config.yaml
norm: "rmsnorm"
positions: "rope"
extras: ["some layers without attention", "local attention windows", "exclusive self-attention", "value embeddings", "hashed n-gram embeddings", "a smear gate", "an embedding shortcut", "learned residual scales", "skips across layers", "capped logits"]
beta1: 0.93
grad_clip: 2.0
decay_shape: "square"
steps: 3394
Each number is 128 + 24 x the weight over its row's rms, rounded and kept within 0 to 255. Layers, rows and columns count from 0. The size above them is the row's rms in percent of the matrix's.

# layer 6 MLP up, 768x192, rms 0.201, rows 27-43, columns 96-191
size [ 95  95 100  98  98  97 100  99  95  98 110  96  99  91  98 102 106]
[[124 118 123 163 124  94 113 167  81 136 146 138 149 122 127 139 126 148 157  93 119 134 156  89 115 127 129 117 143 115  69 168 152 139 109 117 122 111 131  96 139 116 128 134 134 136 126 188 117 115 156  79 151 136 136 130 148 148 137 114 102 135 142 149  95 182  87 150 124 163  99 137 145 112 172 119 142 144 168 129 131 152 162 157 147 155 127  83 120 142 138 145  86 140  57 115]
 [143 112 185  84 152 149 109 127 129 157 120 138 135 171 115 140 156 173 116 111  82 140 127 112 122 136 139 133 122 115  99 125 107 119 153 151 180 149 131 118 119 135 131 140 148 125 126 110 131 135 145 136 109 160 115  90 124  93 158 144  79 110 114 122 160 168 156 114 132 101 103 122 144  99 167  90 104 138 163 139 114 164 114 163 151 132 102 119 103 119 131 129 120 127 143 103]
 [154 118 101 136  85 156 108 140 149  63 126 101 140  98 129 124 134 121 114 137 124 100 127 124 159 108 148 152 139 106 137 130 108 119 131 155  95 147 151 149 135 111 145 104 128 131 115 108  69 103 149 125 137 118 122 124 105 153 122 106 113 145 150 127 102 128 124 149 122 156 165 106 105 153 161 126 135 113 111 154 107 159 122 137 149 134 111 136 198 118 138 118 131 162  88 150]
 [173 142  63 130  82 131 124 112 144 114 142 113 120 109 137 134 125 139 148 126 146 110 136 128 130 150 122 137 136 129 118 115 145 120 145 137 151 152 131  99 139 177  90 159 174 117 124 148 146 133 102  78  95 124 117 130 139 141 129 108  74 103 117  91 141 111 103 155  94 131 109 143 133 136 178 162 156 115 118 144  92 182 124  89 119 143 113  97 146 148 100 140 122 164  67 123]
 [109 149 121 114 170 129 106 142 105 115 127 100 113 188 134 122 113 106 126 126 108 137 111 131 143 166 131 155 162  91 117 142 101  94 113 124 105 101 140 155 131 143 107 109 119 157 112 149 157 143 130 149 159 131 136 130 143  96 109 173 124 114  88 128 125  91 110 184 124 148 121 145 144 182 108 131 153 143  73 144 152 130  96 150 111 131 127 100 141 103 139 119 118 154 137 173]
 [139 138 109 127 186 147 131 153 101 125 120 130  91 125 121 117 166 169 131 151 126 150 143 135 166 155  71 144 112 131 115 142 129  88 114 148 154 142 144 144 130 119 112 150 110 147 117 115 120 124 120 162 148  81 167 113 144 170 141 106 149 125 117 133  87 119 101 118 145  94 149 103 154 137 138 106 160 110 144 144 112 144 124  86 191 117 139 168 143 142 143 158 143 126 125 166]
 [165 171 150 126 153 137 134 149 135 156  97 118 140  83 137  97 145  96 149 107 150 136 135 150 135 126  84 149 182  96 138 132  87 111 134 107 133 130 125 150 148 117 128 125 131 117  93  86 140 126 159 134 168  97 153 142 137 147 144 114 121 145 127 120 168 125 132 145 154  93 135 150 154  78 138 125  90 123 179 135 131  98 161 152 132 152 106 130 133 120 118 109 165 151 109 131]
 [175  99 142 132  77 122 122 135 145 123 120 162 113 146 152  99 129 153 155 136 118 135 125 107  91  85 140 158  86 153 165 175 150  92 143 113 127 116 109 132 114 135  87 106 117 114 108 119 130 142 121 118 122 139 173 102 127 167 155 157 139 102 132 101 151 128 120 133 115 121 122 136 118  94 137 120 150  74 109 123 146 100  99 118  78  65 131 104 123 135 115 151 139 153 120 152]
 [106  90  87 125 146 154 153 105 108 142 151 130 123 157 165 131 104  92 114 138 141  97 162 134 152 137  96 117  98 153 137  53 151 133 112 130 125 107 175 150 140 162 124 127 130 134 165 148 186 113 154 101 159 109 137 166 116 103 160 137 158 130 137 110 114  93 102 131 115 152  89 103 157 131 137  93 136  95 120 138 131 100 161 125 134 113 128  64 173 149 134  88  96 151 156 158]
 [153 117 126 118 177 164  98 104 134 138 129 175 146 165 142 110 144 104  89 130 122 137 144 171 132 130 125 112  97 124  96  93 129 152 105 131 137 140  96 138 160 126 147 142 131 150 157 174 139 169 128 118 176 130 138 115 122 142  91 152 110 162 119 130 140 110 136 128 103 128 117 114 142 146 147 165 174 152 131 137 117 148 112 128 131 129 158 145 130 167 145 122 129 161  71 143]
 [ 97 108 135  98 112 176 154 129 118 151 170 122 125 142 141  91 127 108 133 129 152 159  85 129  93 122 164 165 109 147 194 138 150 140 128 119 130 149  83 173 157  99 125 162 140 107 116 165 131 159 135 138 133 146 111 153 123 117 112 144 129 159 131 131 110 105 161  94 153 138  83 122 139  92 123  93 135 157 111 174 132 124 169 122 177 156 140 177 166 178 106 156 104 131  94 113]
 [151  93  83 128 123 170  80  71 136 134 133 105 151 113 140 109 134 103 143 111 142 158 113 177  82 130 131 149 138 112 143 187 143 146 151 154  99 111 129 107 140 142 118 153 104 160 103 105 146 109 118 143 144 125 113 110 143 178 149 150 136 105 121 137 118 125 131 147 143 140 116 155 125 138 110 106 199 102 179  95  89 127  99  79 119  92 147 117 175 176  85 112 115  94 114 121]
 [ 88 157 120 160 131 143 138 116 156 154 111 161 164 130 128 158 132 134 160 138 115 155 118 111 118 136 149  99 141 118 134 147 141 118 167 106 143 118 126  60 115  90 147 120 135  87 112 192 173 142 144 129 123 148 144 112 128 127  81 178 106 154 120 125 150  97 130 130 147 134 129 155  99  79 154  98 153 145 117 118 124 127  75 106 194 161 138 142 148 129 126 160 142 135 151 136]
 [119 137 106 135 139 125 120  88  96 149 127 142 111  77 110 184 147 105 158 121 108 146 131 100 127 155 105 163 127 127  69 143 133 100 106 114 162 124 116 146 123 152 147 114 127 148 148 156 167 134 169  90 130 103  90 138 137 160 149 143 131 149 145 135 151 115 182 108 102 128  81 102 122 136 134 130 138 116 125 139 118 144  77 159 107 115  85 110 168  89 127 126 156 137 162 153]
 [175 149 108 142 138 127 130 125 103 124 123 163  98 106 162  86 147 142 133 120 150 121 145  99 108 114 116 107 119 150  76 128 181 169 165 136 139 128 163 103 135 160  98 138 155 150  98 142 106 148 113 146 130 145 167 121 146 126 156 153 155 129 150 104 124 189 113 115 106 132 123 108 127  77 131 118 150 188  84 142 159 140 104 132 123  99 108 110 145 129 116 112 105 133 153 140]
 [144 128 199 146 118 158  75 146 127 108 109 113 107 120  86 173 143 142 128 108 145 127 106 162  99 128 145 136  88 154 121 104 150 153 101 133 137 131 152  92 154 147 165 110 122 114  99 107  85 123 139 111 109 153 100 115  80 144 140 166 146  82 167 110  87 160 150  87 124 110 124 171 138  98  92  87 195 147 153 118 121 128 131 129 160  99 146 147 149 136 125 152 136 117 104 139]
 [106 101 169 159 132 113 102  97 102 123 123 145 133 118 112 135 117 166 126 123 109 166 107 131 122 110 116 165 110  98 138 128 119 138 174 132 130 101 109 133  96 120 133 158 152 124 156 133 171 124 154 143 152 112 159 129 152 117 149 111 143 142 126 135 111 146 126 132 133 165  93  67 115 108  99 128 154 125 103 142 151 122 146 117 130 151 118 165 120 114  57 101 135 156 123 100]]
# layer 6 MLP down (transposed), 768x192, rms 0.596, rows 27-42, columns 96-191
size [ 99  98 101  99  99 100 101 100  92  97 111  96  96  89  97 101]
[[140 148 115 107 142 139 127 112 116 190 106 146 139  99 139 138 105 171 135 108 127 165 141 117 115 168 149 120 101 140  87 111 140  88 118  93 124 135 112  96 132 137 142 103 157 149 132 154 123 141 123 107 128 129 126 117 106 129 127 144 135 121 100  88 161 119 113 148 109 140  92 129 179 129 124 120 153 113 136 135  94 127 100 161  98 123 138 139 120 115 167 133 100 138  90 113]
 [123 100 119 109 112 167 142 123 110 164 149 144 138 125 111 166 168 132 115  94  73 106 120 168 122 131 111 134 125 134  99 154 117  93 134 129 142 112 124 142 138  95 111 130 181 112 123 139  76 147 152 131 127 139 123 127 126 108  85 135 152 128 125 103 153 158 159  96 130 138 127 159 155 129 161 103  91 122 150 125 114 170  83 133 135 135  93 123 150 108 161 158 146 135 123 113]
 [129 154 129 104 116  86 144 137 130  76 109 129 165 132 152 130 129 135 167 110 126 103 151 121 127 108 121 113 151  81 149 120 112 101 119 105  76 113 142 136 130 123 121 125 165 165 122 120  56 125 176 167 126 142 119 138  92 143  83 114 112 132 140 156 113 120 109 138 115 176 138 122 132 144 130 119 145 134  84 131 113 176 119 144 149  86  97 149 125 142 138 128 101 135  79 115]
 [134 172 108 134  90 147  86 112 141 121 153 113 127 109 140 131 129 128 147 111 168  73 155 155 168 103  90 152 122 116 129  77 155  78 113 120 109 148  99  99 118 106  65 115 126 160 123 137 163 127  95  90 105 157 104 139 118 149 164 123 125 147 134  96 141 147 120  90 107 138 104 104 135 138 137 136 103 137 125 120 127 156 134 141 159  89  93 123 148 167 123 115 125 110  91 113]
 [104 107 140 123 169 112 120 118 151 125 165  92 110 117 117 112  97 125 159 149  96 147 117 149 126 161 124 115 141  79 121 114 142  93 111 131 126 123 141 149 132 133 127  66 165 142 166 151 200 135 122 129 126 142 152 113 154 108 151 129 149 153 147 161 171 113 103 149 116 156 109 152 154 118 100 121 136 133 109 145 128 102 104 109 139 134 179 105 108 130 151 141  86 167 150 179]
 [141 173 142 163 150 122 117 141 157 161 158 108 125 118 138 139 158 183 146 165 140 130 123 124 174 161 101 151 162 127 111 146 130 119 102 127 148  74 133 112 206 129 159 116 100 121 125 105 115 119 124 176 102 107 148 133 141 192 141 111 127 163 143 124 109 115 125 133 136 101 116  94 160 120 156 117 121  82 137 112 118 132 110  97 126 121 117 128 149 111 155 152 142 130 116 138]
 [151 161 138 142 114 135 103  91 157 141 172 113 138  92 114  99 111 129 114 104 119 127 146 127 130 115 168 125 123 133 122 125 114  98 125 110 131 115 115 129 114  94  81 103 148 132 146 135 128 102 147 149 133 116 180  92 122 106 156  97 128 130 131 130 129 131 124 128 141 118 116 132 132 118 106 163 112 129 153 135 101  60 133 156 130 129  91 107 164 114 110  77 171 112 115 154]
 [182 151 138 125 108 110 131  92 119 132 121 138 114 133 129  99 118 160 142 109 101 144 102  89  84 121 122 141 126 129 159 188 133 100 159 138 136 144 100 114 163 151 102 105 149 117 133 102 148 103 120 127 106 147 117  93 160 136 138 110 101 149 120 118 122 141 146 105 103 151 129 138  94 162 112 112 140 117 129 138 167  97  72  99  74 135  97 120 129 162 135 145 102 146  80 141]
 [123 104  82  97 121 162 152 100 119 132 152 126 105 170 152 100 116  94 125 156 174 108 145 127 112 160 125 105 107 137 130 101 126 133 139 134 149 116  93 130 113 120 134 150 120 100 147 168 131 140 159 152 113 131 155 145 119 134 139 110 114 155 128 133 168 150 106 131 110 118 121 119 143 134 102  89  91 121  97 149 121 103 119 121 135 174 107  92 116 121 132  94 168 140 113 171]
 [143 139 129 114 191 137 130 172 127 134  90 118 151 140 104 122 139  98 130 104 139 126 136 155 127 139 156 149 125 117 130  67 160 130 148 101 169 149  85 130 140 154 153 161 125 142 136 120 118 161 113 150 143 168 112 119 141 141 157 149 133 127 106 111 108 151  95 170 128 129 126 138 126 116 159 129 149 134 161 162 119 159  96 134 110 119 131 206 127 125 115 119 110 161  94 131]
 [ 81 117 110 102 136 161 154 147 116 134 189 120  98 157 119 130 139  83 128 125 143 182 131 155 138 115 121 164 133 183 168 102 122  87 137 102 147 129 155 173 129  93 149  93 133 123  98 124 120 152 111 126 125 155 131 134 178 150 133 151 161 168 135 106 117 124 133 100 144 133  98 144 130 140 164  91 126 175 138 136 120 132 151 110 153 130 106 135 104 143 123 152  98 124 106 104]
 [143  83  61 166 149 165 172 139 142  78 121 136 131 108  96 118 144  69 111  80 151 177 116 127 144 122 132 113 135 121 137 137 141 128 132 137 117 118 129 141 127 132 152 139 139 167 136 129 145 131 141 134 140 120 120 168 181 128 132 124 103  92 116 122 105 169 122 123 141 144 149 171 160 118  84  87 133 132 155 132  68 115 139 153 119 109 133 136 119 149  78 115 124 152 121  81]
 [106 135 150 133 142 146 127 144 137 149 170 128 149 165 159 136 145 128 114 110 127  94 127 142 156 151 103 141 124  96 109 120 114 120 153 117  92 129 165 101 105  79 175 106  99  79 120 141 141 140 141 126 174 187 179 138 126 134  64 112 134 123 110 119 129 115  90 131 134 165  99 146 139  71 153  96 122 161 121 125 153 151  95  88 151 143 110 129 112 103 118 152 154 121 131 121]
 [130 120 101 123 117 114 158 164 168 118 139 147 102 144  80 139 118 125 138 102 135 135 164 110  75 142 123 127 135 136  79 118 127 124 116 101 109 128 111 107 106 118 174 121 133 143 130 147 142 147 124 150 105  87 120 153 128 155 104 155 121  88 191 171 167 118 129  96 132 133  84 134 138 123  85  89  99 120 136 101 136 124 129 130 131 147 171 113 176 174 141 151 139 146 169 119]
 [133 119 152 155 149  59 140 174 117 112 147 131 115 112 142 128 156 104  97 120 119 113  89  83 149 139 122 149 148 115 107 150 136 129 128 119 138 104 135 119 101 145 135 128 115 138 104 138 116 110 125 110 102 150 102 114 164 138 109 147 108 127  96 143 131 132 129 167 132 105 141 151 112 127 139 146 148 196  86 147 118 127 100 143 157 132 117 133 140  95 122 124 129 103 132 119]
 [118 138 130 152 143 177 122 119 100 108 176  95 119 103 119 123  93 114 129  98 141 118 157 146 136 120 152 145 140 164 141 116 168 154 112 126 140 140 134 126 179 152 172  89 166 162 117 155 133 154 152 145 113 130 111 134 127 155 136  85 158 107 162 115 138 128 132 124 141 101 143 113 151  96 116 143 165 138 158 129 129 180 136 141 139  97 172 125  99 144 138  72 123 136 105 130]]